Weights of a small GPT-style language model, trained from scratch on English Wikipedia.
Architecture: RMSNorm before each block, no biases in attention or MLP, untied embeddings.
Training: a variant of Adam for these matrices, 115M tokens.
Each number is 128 + 24 x the weight over the matrix's rms, rounded and kept within 0 to 255. Layers, rows and columns count from 0. Numbers have three digits each.

# layer 5 attention value, 256x224, rms 0.0428, rows 162-219, columns 112-167
114151180110142168111122126157142105113129143119128135143122119137143131172114148167136130150126131158108134131096122101162088109161115122110106119116130146127147106132
131122152118152109120123152135153144139111169089162105167147096111119108155116133108099129115167118170113139130144116122146124122129121079111097122126139113154149123124
160103141178132108125130107146096094151113128175113133110088140163115159124126099123127124121130121099159093121092146083164079123140136142130130133134112112127110114137
119128088120136145119103130146155119127131106158144094088139153145143133161139137131145110155132097116107151183131119157132109139127118122090090114127069147152128098095
105127135171096144135152139093144104114151143151151146136142126137148106142112118077133142138151145119140152088118131109120095124121099146081171130121126118166136164115
128167136119137146101154154113115101124140145128191095145173126131092091159098152123123127110116094156106100185105106141170108131116104127124082129136147149118134169134
130138121154089145173101134122117146120116111144122117112123120104119129090135156090128130123135098095139130170100084116135120117097127145127108173141140106101161133106
153139136156126121132153091121077131153098162126098089144140128118124165110143125132072118143115118078130101115111116168139122119142145179132137122130156143143122153079
100113137096131123178130140143134153095129147181102155152157140090121113106114143142141119118078099094131179129144104139092131126093123101131123131143121111116142092158
112093171148099094114098130129103113148114141121114145158151101164125132174111124158088133141138102160111109097121117136140132163158103117122108092120102175143138146158
150094085151111123138132140115150074127133082126151138076101147153103139102131132101145113092099156124103089125128121070179135091131126122132136135125166109116126144125
127150162121126120164120143095121182141153136125137108153110130114122133094102163108116114089102116141115164104148164152133101172159143126118171102137148131097127148088
130154093150145122116101127127125176132167129114154092104148109102140148127100093088101134130078097148157144112139127128083097105140100143126095148142118129153140125139
174127102130149088183137131117121166153098093109122138159125117146101117096153113096085177119122104129120074169126115128086122122125145098147132107131105149151131114114
123152142080092143101178119135128120153138142062150111202158133123147134181112089138136097153134080138134126147092112118112120131158136140098109134124114134141165125120
154160091104146163145161109133111146119121122082162123151144127139151161118121129131131135156184115102128141108129141143093128143142111115109116140121107087090109120075
125122148096108099135103126144140180132092114120137128101134128107164134107119115128176169119140127110175133150111131115104095095139153100119108154130089082158135121166
133103167121137141152091102115131149103126112121151129070151159119131099096126145156102144111134106078108143109153135159187142094089086124118122132131131136095122133129
114095158155097086108108136123143121137113132080153112096117109133151146124125098117133095128090088082127158150124133107098090131169120123111128140129110128144090060151
128136121082133167162145133171125146118123155131159121093119168132110103137078125149125130138122154120166149141107096081134113118145106129107082167129122111118124111102
120074133139148151163152150102117153108172124124176127106143157121108139119127142116121178121161196133158105178175115127139161120082132152128152131133145145103106149132
167124147120148137098155123125135070129133147139095120133128139130111180130166135139093169145138119143094110111111161147132106114153130142116124128123103149120102147103
136109112110135104111073142154109131142146123093102108112173111103115117103145168124145135158117145132191121175081153138110143160096130150128149111148089079134148094099
119153125126135120155122156105128129155132099121163115106128150129112128095151159137130128157094079081101126170111105098111142144118088158139097135147108124083096107109
158135110130097068157109151117084154140130125111109185140132113111117128075118130088090157048100146089118118118163123129104131116113143108178115114133121144143167120109
143126160100156153118134127118133174133166133133136159161106118112125109144115151065084138140142113101116099099127147145082102127139168142137154147126077123140151134107
155127150138119176151143128122151135127125142161117154137123099110116098131166143139098137136153186143137129147134127125125118126087098117144157121128117109138122129124
158127122107104132118129140100120083128102143130130126102106078126155105108114087105120172121114126184152152113142124094100125095109092101132121129123154120124144118125
095125122071153119125107125127109142102115131111144126152108124110139124158113145146152120138137144129131101134158095130148152104127106103113140145142129118137093107144
100147116164116111149127100131115131105148104111103162118064114086126161120117142126117133124162160102148112145159134124130100140135123164144124148138099097125117078139
142132147077131159124131133108105155144140139104087102113160124161158097144091167130089148136158136079154130153135140128148137180139105197080147164113100101164141124109
087086082078074158124141107150134110138126128116094180129130170092131143159090106100120099121066148130125178114120107176091111082174166117166111140115167129084152187128
133113144115120112118148105118156098131083169104135107138129102146102138128086070145093133104061156104061112119135154154130096115150150145152086081142099172144135109151
126126101176089112097191158102152136180120092191124134094131140109118134095157185163131177062109138155105119097101111088132151078078148126170142115134191105160159136215
166111077119130222106096127125117130066130168173123104085052122092156080121126182117115108074141098070134144102168150111094195149113128162081168085141137162060109121066
141177134130116097176119127144144096130097082098108180105098117080156167131174107116124137106163092062170166112124141126118186130122117076170128163136076142146088082165
140080126119141130089127126139146129168126176136088117139108115169195133106058094152092116048103130139106136087144089044130132153142117114195107114115108202198114115156
094127113132092132123130131171143110110086105111156139089081172093170114136086141166141162149133151132102153117086137139137150150137140142184118121139162067063088069075
119171096095131150156099110111103122113126114131149190144169154091168077113154057173170105147181122181137139100125143203139132095088073121161122086127095120109068106115
135161140139174143146138122160151134157125106149108096189171080140135100153132116129158175113162170146150047141140133100191121155128074150125133137118104156110195121166
103199137075169094101144083139084134168126167122141095120150129141099139145105130154129126115133102100110133140188124116108183109144147107099150110139142103114120160133
114100163132141136133162162071152161147122155094056064145137143121110138119096149125109174162127053125133094091068130165167088136146140142128157128126107100096163077126
100136157117114143168131108097109112098112113118119225043119187138117149080166154167130108155076137150087122142108086125127183095100090148122130140122114158104141145105
108128124158124194084092149141156148121078118150155094148085107159188104114112126119131117156202144103175161184147070140136126127060142151137141077138106137146098103140
141140113076112141188133115126145076126082130140103154182082157125135143127137086158140112149129156121137166101132118149157133099181118121106107069119155098183133090177
093113114123174102140171116092149089162128170127139150133118165082074145125150140106085144084131124089144160162180158131143127104165094128089121068125166116123147100112
138120114132169124135136144103123123185136084102104124096151105155152178108191121143083094140122149169085159168143123134146151119096072147126100123115131135122120139123
097118125098131157052130114171165097152080114166112185094143160137142126097159121152149139163111133120111132136143142114174133152120164125147134090126126163121108111084
100100139153087158126114136130135141144095122141136102127141117180134149120067119142115120135128141132111066094114127169169060083140129106124150135119122060168116142128
189100134150150160076136141068146036074120131070101165111141157158096189100174133100178118095150100119052074117159131071098067193142149094156129095141076144118154145109
132175160123152110169121148134120198117156149097099116122082086122113139150106170129207117170188119164143148097098125101117099109139143155115141163133103191108118112071
076108119153150110084106104170146141100112157171095119121080129145087135122123082115151139114095083104086129157105126080165141149114129096107146133144131118104115135172
141166160081121109124164124125151077088110164145113104154143151151122111181133126110170154169138112079141217120127178142110121116164140140120095063122075163170118170164
111131164086125084206109148105178072160167113122138125167169101101094117132120121144128078130127103118070075187152119134073127088122074144079181128120151147120132101139
135080105143180124135131152148165111113119104126103110078112130111129093086156131110101180123093125128129139104157149143135076142142106122146124137134129153157135086143
107118081161135199133114138160118146064116090084145191155105170112116123137100095103157095107133157069109114154114151150070092103127156136182162091136098161153158175125
101113165110152101106151108106089157144107101140187107171179085127114107145122134118182134114104159092169162072126112111179109102129150135146181176133078123129174115149
066117159147122133142118155147145162210095153112105146086121190136171162085128115145124174134126094124135125171139140142069118157156113109107157122111124155115170139091
# layer 5 attention output (transposed), 256x224, rms 0.053, rows 162-219, columns 112-167
096123109123104108124112108128128124109122160149142156099102146157140155107159119148183132113127123143115110126143145104145123079138162134129118156091075092135133103167
106093166144093136098099118112117120167119094150099131083121127127131101142126116154130137125138129117125139144127116115100147120149140165101169143109133140110122160111
099150117158148124113132109133098132097145129144120139105140127120114076101120113154134110129137145162136167100110166140133136116100134133142123145182133116159141141122
183095162117142092181111156118159165145094145115141137135111103145110100106166121120102119114141127158082131098102155107136153102135114132131141100174126121067155132143
136129095098105108103156121165129118104076125093126172104119119118122144150164134120158107155118155114113073103151145125161139167106119129127153119118121146130136119130
148126161139140122128158139140117112130137106124133102138103127141114157130149153129146178155149136097140098108129128095092130082119166132119111110142126096116099129129
128140141106176120127160100113097133118158108160166108140156115131115121121150106122140119139123089135139121120141159136130146137148151121132127135147155141134113128151
158157135151135173109124113144084090131115113128101142115132136114105115116075126139162148142161135132167119165105143108124108131123149114166130121102116136155122126161
129126093136097101141090159166107118100093134141121134135112111116138152149135119156135085107105150131162114132159093142103143130107099118156103118173171154139122125105
152112144146153163118100076126137110124110131116122150108113175110101112101143113116131146135108102137138131135112118106130092085119119132122126113087111143160153132091
101124105112150161133140101135127142101168152129136101143154075117140110094115118126107124116146141120119101136134136133159152150139094137141144173165149071116087130169
140145120112065137115133141144131117151087095159110117151101115125112117183106109140158172138121131128138140146156099141140140116110134086133120135170139147148143137125
159135170131123123086110146107110089146139146163100158078154113130103166102152107119156119163139124078123120147169116108131142132143121126117112132170149119120147119138
144151136135142103186121172109115128174118154110148115106079136121148122128111113055086103125157145146098165087110116128124138133117121131115128126147124159128133147136
144130161165167160120105113118115104156105125143124113139138148126128117110150132100131168159141125118108136123160164110132083101101160146093104122104093162105115153132
143144142150156118096111184143105127128102140117136151128141111153128111157149156096133146105103111111124136154159110106139119137143172126103159128076113182115125123144
135106117136185108158150123098103119127135151119141157145117134143163123129168144117114090143100104129099142119154128171090143130123106133128129153124142143125113114097
092127116068159155128131126130120121130090163146074124153155097093106163141141155108100111137104146120146132135123144167098160146121123111139135110147191095097127155135
138134102097154089148100110107145122144128139133144128125154138146119094149150128169147175157142100143076121106121139126100140112132146123133139119178180095110145132115
109066101122128107140163120136126134136148134106138122122162107143111108118162089137119129103095094170103128107165153142126123125145130131140153091172123100125127095139
130139107140135126109128148156110137104152132148108141125126108148132147116128093124097102122117150141170130126099147124162105135116094103124143152069137109099129109148
121095089148114119152132150170135113139101154104144135155152127129129098134097105101146101110164121137090122125077127101159121110152125122146171101096078109110101138162
133125167109101151143140156142093151116121155132159148142111148158108094119111104107127125123093132107140157110133125125133110109138137132098128155164115152102136093160
180152135150155088114170136120119122129134113146128102143134085123133107138150110139145129125113154153129125138128138127113148139152143109119099131196136114115144139161
107132150108107149124102135105144140124121131152120113088057105115113134136102067105126109120140125122120160118097092146075108143117102126147103136147156155131080141095
192137103142077105130136128134131130134129114124111112131114135133104139121138111100153157120143136161114130124146122145144108153153122112120102099131126159132106165104
118127151103098139098130161126136128115125137092138137097103176099096144146121147141157115085103164133118125124126112141109118162152131107128154090112133138102143145118
140160139134135119123132128105151125135107151165117154134129145108143151137111113147151105122106108100136100137158139127105115163094093132103134097102167153094141121087
161134118125121150136103114101141161147158145154115096153141105128127175108160169112119167109105122106162101135124087129137142101102099119126146162130133106126129120124
122142163119104161096109106121121140131149195133150160118140119117145113176116102118165147144126106126123177125128168110121085131149108130129120146105109159107136122121
086148119163146143108125113178141152136100139117100072109139112123113082113160150131107105114119117125085130106198126150139071120103145119143098141146131191133131141163
139125159196149129115102125103112079126116082153186142178167110119116117105147171106080062135138100168126126126092138127105085155123144097092119118140115091177092171114
163120120099109166145098111129158133148123144176107118132132153088124159156130156122169089118180113103129140123092141077120147174037073122155105165094143079149154148148
141137095157117103129193113124177098146145128121161112137149114178133057119140084140157115074143111147134135088107186192183179130212155190116130140110079134094110077098
122184146095106122122095178097096102146141116129102111141152083115114171093114119075151133100105099179088085177105135110137178110176120114132127172122132139138130094196
076121139129114110099084152105168093139160182137132145147076131118097112111089147109142124083081140151133188106122120136101155108173133149123106086079157143128106132098
106113117138147098101124075102168115160176129104087137124168132088141137106134225200105140194143077128073126106043106114123135090109137107101144135131137104125121098094
103152112126150139147134119074150177134164062161149108163121114120177122120165126121147143078086115184148128172160086113116130123161142089097132170167102099210113102144
134134108152088179088133107103140101119136086144081160109176135061129176182126192113147115110118090139144106165138104147150144103125171154138120144154104019128162170161
116116157126117173088122128142114115095130143137112141095061154118115126124148174141163095094160108108167175089152137164138133116121153166091105128182130144149109123125
142148109078109117063090194131121131149116074135120110180167091149158129131123087114129142097141164084156118155138140139126188055097104159138180158132169187138132126166
194124103156142096131113114119120084191131133160133197101137158161160177123152090099106075065109123122133151100074188186158085118168095176122105122099135199109169107131
149164138156145154113112090155101156141113068079122113083175126107079106159168119124118150110145126100143158153130126113164101136175170116100160167108136132160078132122
174146144083142099086139123185181141126149081062091091126109134057147127117107178164145174140077131172141102124145077157134130136100107101059129167128080108085169113169
115113116138174060167134114081129171134089077114106097075116175179154152085081186167118150116093090131136142069100150150130154148084062124146130162133099146095102092061
152081177101062166081144058095077197164060107124138134129100141165153150152083121162083109157200103102131150129123150137087043068099165149127129122130132142156029149123
129170159172121146155095136112163152077132132101117216158081168097080149117098167136112191161147113144129122135092160125111091151117169174098158125149154129076166103133
090089080079122149171129075151139153148149119132111141158153116117086086129133170062120117112195166207124127075103111154173128051172131061128124086107109086126117095129
146151117076165121127106132159137136162119138097159092115118102125116190122153173160108098137118133135156100164092120109150133149086153184129152099167145090099176156115
128132081110135028151099177142117159100129139078173121175112108111103127208096105107162175122178127078149136151122083145190127115133072184112129170114127090140151113114
070069108146091140127145115094163083145151147102189124079138113158126124137134144189160164133094136111119115143187108167154100136156137140096183097161172126114119091173
164139149123086131115131131106103146122104108129087180125147132159111145107170139098114105096192186128130121098121162110099134138156116172163119134097133132153155122056
090093144106160117147167128197150148137157081118142141116136100113162115103137111177121105094099089143094157096140124126129077158106165057151117154129077086147079148132
147167131108096129113137134122113112100134125130102128161104170092108163162162116180078177086149146118172114099139156138122136140086128161115094169128167191088151170163
148153117163114083193133109150129139134135160124094113141135092149094133158113152177111151153182110102077173119097116135155139148196135151131122126120118103126175108127
159117160131186135115106170162128112153158137171161091148128144085134116100139197144111129087128112155083093141159083124199112109106039137119090188129153114142184129144
090129116107134186132155110147151069071136152159127135105156130106102155147111112137200137159111091112128096127155173160067114105077127106142111112125156149144090123074
126149080141138061093131137137107143171150148135110120170171113145164123183129131114121099171116110114098157127066152136134106120120123108156116112124138168123141156152
# layer 5 attention query, 256x224, rms 0.0429, rows 192-255, columns 112-167
121141128128125101120112127120146121116130120123104126141129132127128123139139120176124110113135109118142117109157118125115119130147150130117122107134137126125102132114
120123138132121114123119133119141127116134135141109102130123137119124134141160133126115112115156128137144132119127129137137137121146137140098126103136126121129108143115
125126101134132126118113125123120131139144133136119150129125127126130133127123125151126122145131135140119154125132118113133138148129129131142137109138127156131139137129
131132134132124128124139112126113130132132119144119133133116142131125156131114141110126140154123144136114150109131119132121097133100131104143115134129137127130136125146
141123110131122111138120141127119138126149122106079112119126113122151123122134138173110135141154116138134128126150132149121120132111138164127106151115128119127104139108
145148113136136119117114133125147120115142109093109116146147134138133116135145153149126135120139130126119111111141129140135100113136148133111113131116125099128134108122
119136138119145123150113115139123132120145133117120141134173137108141106142135146150132148115127123122134102125139113110126112114129151153153130126115140124125119130118
140115130146135134119107142131091130105128161108096103099084131131152136114114110132099118119131155133124151111145135150110103137123124142124098150144116118174129099136
131145165115111109133163107130142134127150122116155152124144129123140122127143135095131133106121114165115095145123099125102131115132146156138140137129143155111116144124
125131110128087117136135180119116126121116121116120127113135122143142137121125111118124120126097124139117117129138127118127126136114110133118128123174093134151133146131
118128134107104123086149145128153151087108113127132152132119138138127134119156144124133123110127104092095111139113113117112135118134114136126130133166159092133151128150
120139131125099103160109154127108111117122142076106111107117154117162118120167145155108138132152119119135139128154124147139134119112133166125112128164105092111096153098
128118164153138145133106140095130202133108124116068154125094124132107136103148088072101135106122120143143098132165129086148156123128107101154200116153151118153165126154
088171104168110085157078169156062121090127175119114086112101170150175150072123175140148060068171053137143138150125130107142144113111180171105069143198074152155090137093
201214139167137092125062083188134141168098100125149139113110162159058160162102141183147099063143164168087129143164116102109097118092079118087162055058122145085083115123
104115120104173189150188065115187117125105138180135110158172152097156135133150072145132139102163163110154159136063100119138135134106150103114100151051116125068125120126
130134120094139112090151108123110084149114150190128088147115091157185090142128135153176137172106124127082144127161140141155132156156109166149133139166189137146164138172
100097145116171110094109125059086104093135147108120137163128139119140085110153107103124127171100127214145118131100229109140134141132102162089155176185132143087153090100
088120160103118153084058172169100168198127095090142074113165112127149122056093113128144091086155073148172110123150120158157091107118141133160143145102120113152139106134
115106198065122124120121122142188111074163123158184132232088102078104105149114139093127122233150111125122163160081158079163128087116165101110084107121071180153136128128
129150094081146138139155094043108104141120111113146165075161112080053094098097124121154077156112157121097211082104123093158145173088104165128171137107137092163137087131
157165120124119109127106087157155107112002172109092124132200157082071103073139135152125171102168076176188199126105130079107134127106208099166142128085118041107098166174
128127146149125111095030136058168094125126137165128212067058126093117114131152197120220095131148063119077155095129113095066134128197215124100164150127177093113137172154
114143138134137157222158137133082113091085093160120100192152160105175120124129197132164159097097166101181120090118050085124052115146107179143162142162143108092108157129
125118116091127206096152098097129068124117084155175127167117175143131080056130197144131187134202108172122122096140149120111167212137132098120099166157156123114157161081
158084127158186189091067124115169061114048154138151073147162070140164136147141134096101062158136139133131155110103166107156146173132107084107214117158147154061164131106
107148143128126105147132137135158186086118134112133128191151117127077151159117151120123102105155138149120120113174131129069097120209129157145107164137100116095121164111
118209168172071136103145185152151088144140122101152120136157126072115125100129101116168140145137142161137130177098168102094137101131111102119141111185055134121147139145
127084143188131110121148149089126203090135182066150142102127141145106178148137113169102052161075113165121122115169131155131148073100100158133097137113150115102121082126
156134093130156156155146118136130085153132105140140109167156100147145121063075131131123091120149188159043137130134140129147090129177127138194070099130130122100155167161
125075161111124180124094132171112198140144111092138123105127053166104020064142094093173133145186134096101097114127130150139094134180128187146117120120111201108098134110
154086138091104150160122127126089184104086187175160115117167081121099129164144076124161114096090111096088136209130114131149108118146123176183093131119065156103097139182
152125127114145138129145155135140118137114118127134140118124118143123107118137127128151133119114118133143108144118126137128160142110122112120124126134127146112109121133
131143140103125125122150138142139119132114106129125129126137088129125093104136125138131139134134151123133122136125137123144128124114130111121129124137137143117105117149
133127131131126120108113126133115128110137127112102119132134136138144123153139143143105135137138135117139132117141138137134120128130148147110116117110110120129126145093
113126114142135111118119142125127129119136139113109094105136120118123116153140122153106139128150131118142120104149121115117121121134141166126110143110112109116133129096
125114097112139123130125115144129122144135125110133133129134130120103119141116139126137138142151140109126136122146109131141125123118131132123105127083125123103129102126
122130094134154127119113110160139135147124129121124137121128149113107098140121117153113125143145144124125160107141133107132127142133104106115140143087133107143132094128
116125085115139122129134151140148124155129129137142133125112139155113098128098127112127132133144155147135145087139125108147106151124123097146112137099127124110115109136
110116131111137126159129142141111094128141147128133142121136139131124127135134107151127113123133104110118101142145097113149134106122111137145138133138152135114113149131
119132121133155141140133135120149104154153130161128138125129148135112103126123144116146139134148151122154140119130136113122133159133142098138127099108092142111089096143
121143127129115101147114161106129116115142121095118133123137124121164131125151143120106134108118131132105121137112138135111128120102141189117089116139131102105144186115
142152144131126123137112078128152095127107131127151122119155098116137121144118098139153142106124126129124104151141092127115117122154136158149178141074136135122103144124
064141112122169152123113102126153125182079118126126127197147149102127126122111100104158113153131107100122148154126140139124141120111138166136124130072153135106099149089
142153123089115153118094170157155128196159133142099110097110081100144098129132132086115106132157129109098133138107112153132128161141144131122125167125123114099091125080
158117166139126108118156145105116154129127103157125132092092120169118162121136133162109129109115114163178172148130118112117132106171135083138097155163137101140119111120
174098128140096211100114099106124132158111172127117119113141126133122138116146143154108113126111053076139115154094120120095107153114098141151133100082113063147108136163
087096092116167117136114170140119148160101182076089129080085111125175090093120117143117102137151138128125181122085128093159199127108134147091174157143127141155070159094
122106122138119076116131141119197117165128091155156108119206178106124071101121101112162133135142088087067138151071130101138093142154133092123137164125150177060069104183
119150140184120125106206121122122091120143138136094144116119153140105107054103123104118123150069124149119148165109098102091145153150146126121121133100134144170105131095
151117159142130099217134164148101144145103160167178117156126131124150089160143113150205172090185121143083075056154138102122135123104132067088181181092147154140082104131
072130152092163116107141105128221088093133121123108129122107093144097089126125144052124062146102090102133164149184068124117090129114098155104182089106138184144063145105
153128084143093129130143166144112099176117159091128103084131093213037142129118121130089151155150117120138143105124107108131147142091152075151138196162189080148107142092
138140195122154070139105114133180130146119180183143115178123150227124110148159105154111098168166116106150119140165097143183169095111106185147095136099102131095109123125
124181106129126105083161131143144207166124083085143090094116146155136143141176148154123148093091102174124122070123116098187138062209109137138118142079134147166137112097
128146120102108181136151104117155135106174114093106109169090114145167112095119083081154143126143156119138092111068163159087170176112151098145175135124157118132112172143
108046166165101063118112123124186109055128093127123136109156111103175132161144157229085080099096073114101094125140111194158144124115109069147069082173069100126091122099
171077117110132063107127096061097107107163126090119092095172116109187121170143122132080122102131203121128167164152166108118154216137181137153090135132037165170107081116
190154190130120203207119149191132123122095150100179116129128091148144118068125165134126086175135147174166084181181155112196151165133152154072090091147160125170153042087
150125094077133178146147120182157103118163121078111133120165136146121146083119166083084142037098138161157070189115200149166101156122136194084152067162146161131155129119
172118073090084158140062130134145146090183068183151080124112107162128145144118114161105169110155155116078072167088145091120185125116100111069096153105129155185138110084
175135169106148151150142098105152084129138118103140154109194150081132142152165109120082160122082113121134121112105220169090099182156077137116086182067150061144173079109
159204123063157138134126184078117124147109087190155095126181074136116106127124150096176094180097094157098151152102102158116125137107085083116144107113078133086148072144
107153139164072130105143091077094127152128114132128144167162183121136130146149123117120184106138114083078131138179120124170134213106112100158106141120149113119122095093
# layer 5 attention key, 256x224, rms 0.0429, rows 192-255, columns 112-167
114130148145119133114122124123149162132150109112124152137133136109153113104116114109130113129111125128130137121132128124123112144117145141131125131130146127165129129125
122138151124104126130139110127140127122133130113119146121119145127134113110114140134117127140120138137115131108144112119125129134104137151127118147134112136123137117140
111127119136160122114147113146118105147097102124141091121129144136130147119140119113149117109103120105138113131132133150107103129126115145122155129131128119118120133122
136107102135169117127132119144137121150093134146129091112114129146132136098134098140138127127130117112158124152120129143116127129153141119105142126132155122136118141134
120136139159096132142134130122147134127131129125131157136121142126134124148124119109115146148109135135135171129131126133132151114119139122115127122150153145131128107141
108112169139094136145130130139144137123128134113106141125122150130156119127122127127123116148126136162116163142155108102151125126145136142146135122142128142133139150108
122100143143109134133124091133134142138100124137099122131113134129142146134120133099140108132143112136140157132139124114132119119142140123121157135143143135128158132103
115130141141111126119102149114110138109148113100154137137134114107138122129141134115142147136149140128139168114117155125162140110100130128117109138120110130137146126139
123126121140117115104103107135129110146103094131090096137132113142151133123130149128110085135116103096153122132156103117130104125157122144131128134125149083113164117141
118108159130147112135140119145137102118149133099147138132131161124129105125137121162109150101132137121109120136138138124145128119119158114139121130137118148157119128144
110103134178149115115127144134128113123099132117131097143125094121134130126126157129110102110131125150141145102148135151138144122139114130136105131169120129097141121162
116145162172097124151141118148135099116132132086166147098140123129131131143107134162100149065120156128104111164162099062109106121147167128151121123181159164133166118085
114134136133180125085128141079108143079142163171160123105120135155168126065088112123082112158147098143168080092123167115109166105168171122114165128170147115164150114137
079104124066127129098118163119170107131111144101124116127128151129161108110130121108106151080159139140103125093113090129156064099135152123072030143137117134150077158099
140101098097184103108113087181112142062108092099065064117171130152128140144169152138132124058167169192111162056130099031124175128149130109080138086058186162102169126102
111101155174069171102208087165091161158078158140135119098164118099121180106147169136159156091114130081183119146107115120144144086123154134124134149041109136085167167133
149120098150116164114118161138135137137116139148154133142090073115097096170149170147113131118122171104114108115159132177150121192161145138177168163167202132115083144120
100136128108157124161108170087135142129110087121184108108157092057053110119154062137135150194072086172147097164131193111100077101159125148164147143196082099171120076113
100085193128137126088116136065138176134134132050150118092160109075120103038072164140103150157172071112169103139114140160167158153123068127134115044133138128137133155085
140111155116135119139166135093097123117208113158184119133102180059168152159094106154144117172133172172100144110085136106154083074163082067109120141083078160170148063105
073144128130118145125183106073177121145080102092102130130103116125140185137135163120101097149132137127121163138106133147098136135120133108093097096123126147083122101128
166145060075093141167106089140124136128102125128061147162139108110164052085071130126181154141097140111186146090086169068110131105165123119096108114101200113101116136122
162152145160101135146090169083145176112134154092095143100057126082083110121098202147148122107061119109121122160055175128100124120123169115104114140161150138171099146161
144109118179128162092107165113103133108098161189152114128170115122123097139127160119177120132112126070088141140125159125110088119110126162152156127212140127135154150158
133154140136107157136168135161112093125105090123182111121128196130165138099114171129135163166127096110158108112179102110103160143143116063090143161141175171175161095126
166085120180182137102106147119137114104104163117089116149155118142109113142156107105088093179153107142083179143128098101092125123137122079120227116160118157094177139170
110217159137137145123072129133149122180066059112188149110106120130110160092118175124138119094122074129130116063145110115098092138157131143182099132128104128097110138164
191157170145092130098147122118112061162155114166104111111127108121163111143106044087162154133127129200146178194184155104101131056146133128078118044188091153126104111151
173118175115160124096106071113129174153148165122129145118156120142137145164159074119100084135081106129152117138167056128161099082160140129135131168087105113047095087128
125137089121208131108131206134073156190139179138174173080137103129157123131169079138177206094166193107050138026108096122129177092193133135142141151155118102167158174134
152162117136095135140120140118158094129106044155095084136117141124044047067119125136158086149122097146088113141185084170125140117157129119165116072129083118100107125150
163160137111102148164134119117050185128122142122117122097117111106120091125064069119141069073178142156098093255134104131183169124179113127210169125100140116104148114111
105134156136100124125131116120135133112133127123143149131117128133138150132140118121104139120129128135102117126134153129133139116114133132125112126135112127147152121111
124144155151106118129108138105123139120136139124147157129122144131131124151132133120142118120127133135125136117117128127145140135119142126148113139131122144124122120116
132120142144114133143118139123133135106166121108132181133142136112135136109135108107132140139123144121121146119155139149115150135121140130124122147125121127134128110123
110114145135102135137127121121125151121128130117129164131113143129118136121131118127132144138140124159103142138151134123124140141094141113113129124140130157136113112140
130123159148095145137105140093140141120118123135119162129117136125147128129130147125146120119118126155126143126133136125104151132110127116112152138127122114143125134123
138134137118122133134119154116114151107150142135117162132121125131121119135114107108160122133114121130119151138131161136115118146108129117128141123126112133110146128109
146123130101122137117118131116109167138147128138132118136122132133142130140138132117143113141145123138127151146129147111105136140115137118116145136111136124132150116097
118141127134127131109138130092144104142085109129118128123130106125140130122116129107140132092114142122148137116130143142137109109136128164124110133127109121129116127140
149128130098136110129144124137103163143159146119127115105133162147115124107140112151154098145118143135102135124111141113136136160112127101119134118100145141126155113132
106107164144118155129134138160157137084085123152134142148112110122155164157099125104124148119138107140143138151172119096139118115151131121131133140179115152106143165098
162137111134125153148111128152157149138135120116100144101132151156119138131129134086115091155106152110113151162111118138154129131132112122127110140103137091086155116119
148124112133146155168094122131148138102086130158153113139123109121140118142142150081133138140127122124116137140157127147088125144123139111140112165124105113117105131127
184158117140138132087123112077165133102111167168128121142094140166162120130170110143077115126112088157132125177154171121171202076131090130137163149159091128108123133151
130107096128168109153140125178112130081092092161162083128181087157089147099111160107129082102110072160159131170126164129108105169168150122117098135174129116135094102166
137134111101111124159151099110072104103140107141073144133052188148135101152145123135113124074104187088103048153096137084178153137148140134135110104051150135084096159130
098125074125145128181174106204157137090107125095086114166135068106116114154127070079072100134182165127153157132116172188135124161149096155123127136146127124102093165136
167166132152132122103153145146196172144169124200156141089208151104133087122078142071120143143078139135137146140098093145107170139148116081091153148123141154131070163088
088149141173153161154099109144111126138158143116081155084145126115152125122033137120060135106082152143116155149180124091120145138117111122081139107112093154157142089114
213109156181077106159155128126150084129095156136094108118141194138115115090161179126146143094122099152024140119222122114150162147116139098146182164078097140161138130053
074148147097154087168168128151139056110124117127145101143127108109107165079088146138123138154069147125151143095102095129128126132149115144140187115111103179122096156128
152094133091143164093125129153185114207113081088120120166111120126141125198119101149144142156124111107119132136199095151060125134115127135147113103177165129138149157184
099127151073154126170157127140151115116181106146147147138147073198117116135105176140070124140131193133180145129141114137156117108180147121132119140066125128125073180072
185109113103144082097166099159132149132130147118049155181098127151192116118173167098106137133104139175111147093109130098192147116183170141197148062113124125111152164079
162139081117165129083142146137134111103131084103136110160066103096182155104075150096139143153105103131132120090136136148157135121116138089101168149096132121154132129182
069090148181183135147158138105121143072115151101192141120115099119140101174204159134128145165137091126131108157127143114087177179156153088174079134190112125100128148132
162149117127125163200124094089086114157123151115133127135115214110157196124123124130105136075090131120101161124151100106150061165107132115105158135133107108118115042159
220064101088198130152111167186111156102114088133152165147159078153100152095159131126126129115182137122054107216130184148110120116084156142099117117189109130170137072065
168091188112129090098126103158146143126171161054181155111160117112105187105170177076164158048085107103192103171143178125178105194102105141136142058142105115119136161191
088120088142069074145092108112076155077186166195205118112176129162124152134131129109131133107156124136112126120097163159139129143129108153109107116122097080240130134133
160131098180060116116118088134134110141114193141107172101170178133123169156143138139112139095139120148126141135159166112113109154136127121131162057034163152148153137100
123246128116157122164143194142097162182123101164103154114089141151096139107116130132164117167121065133145124155119114122088146107102115104118170081126108080137161117187
125160103113152155153162165106039182121102148105132155152113128105125132125157081118161118098093112088067180104141065149200118144043137150112136154168190136107084116156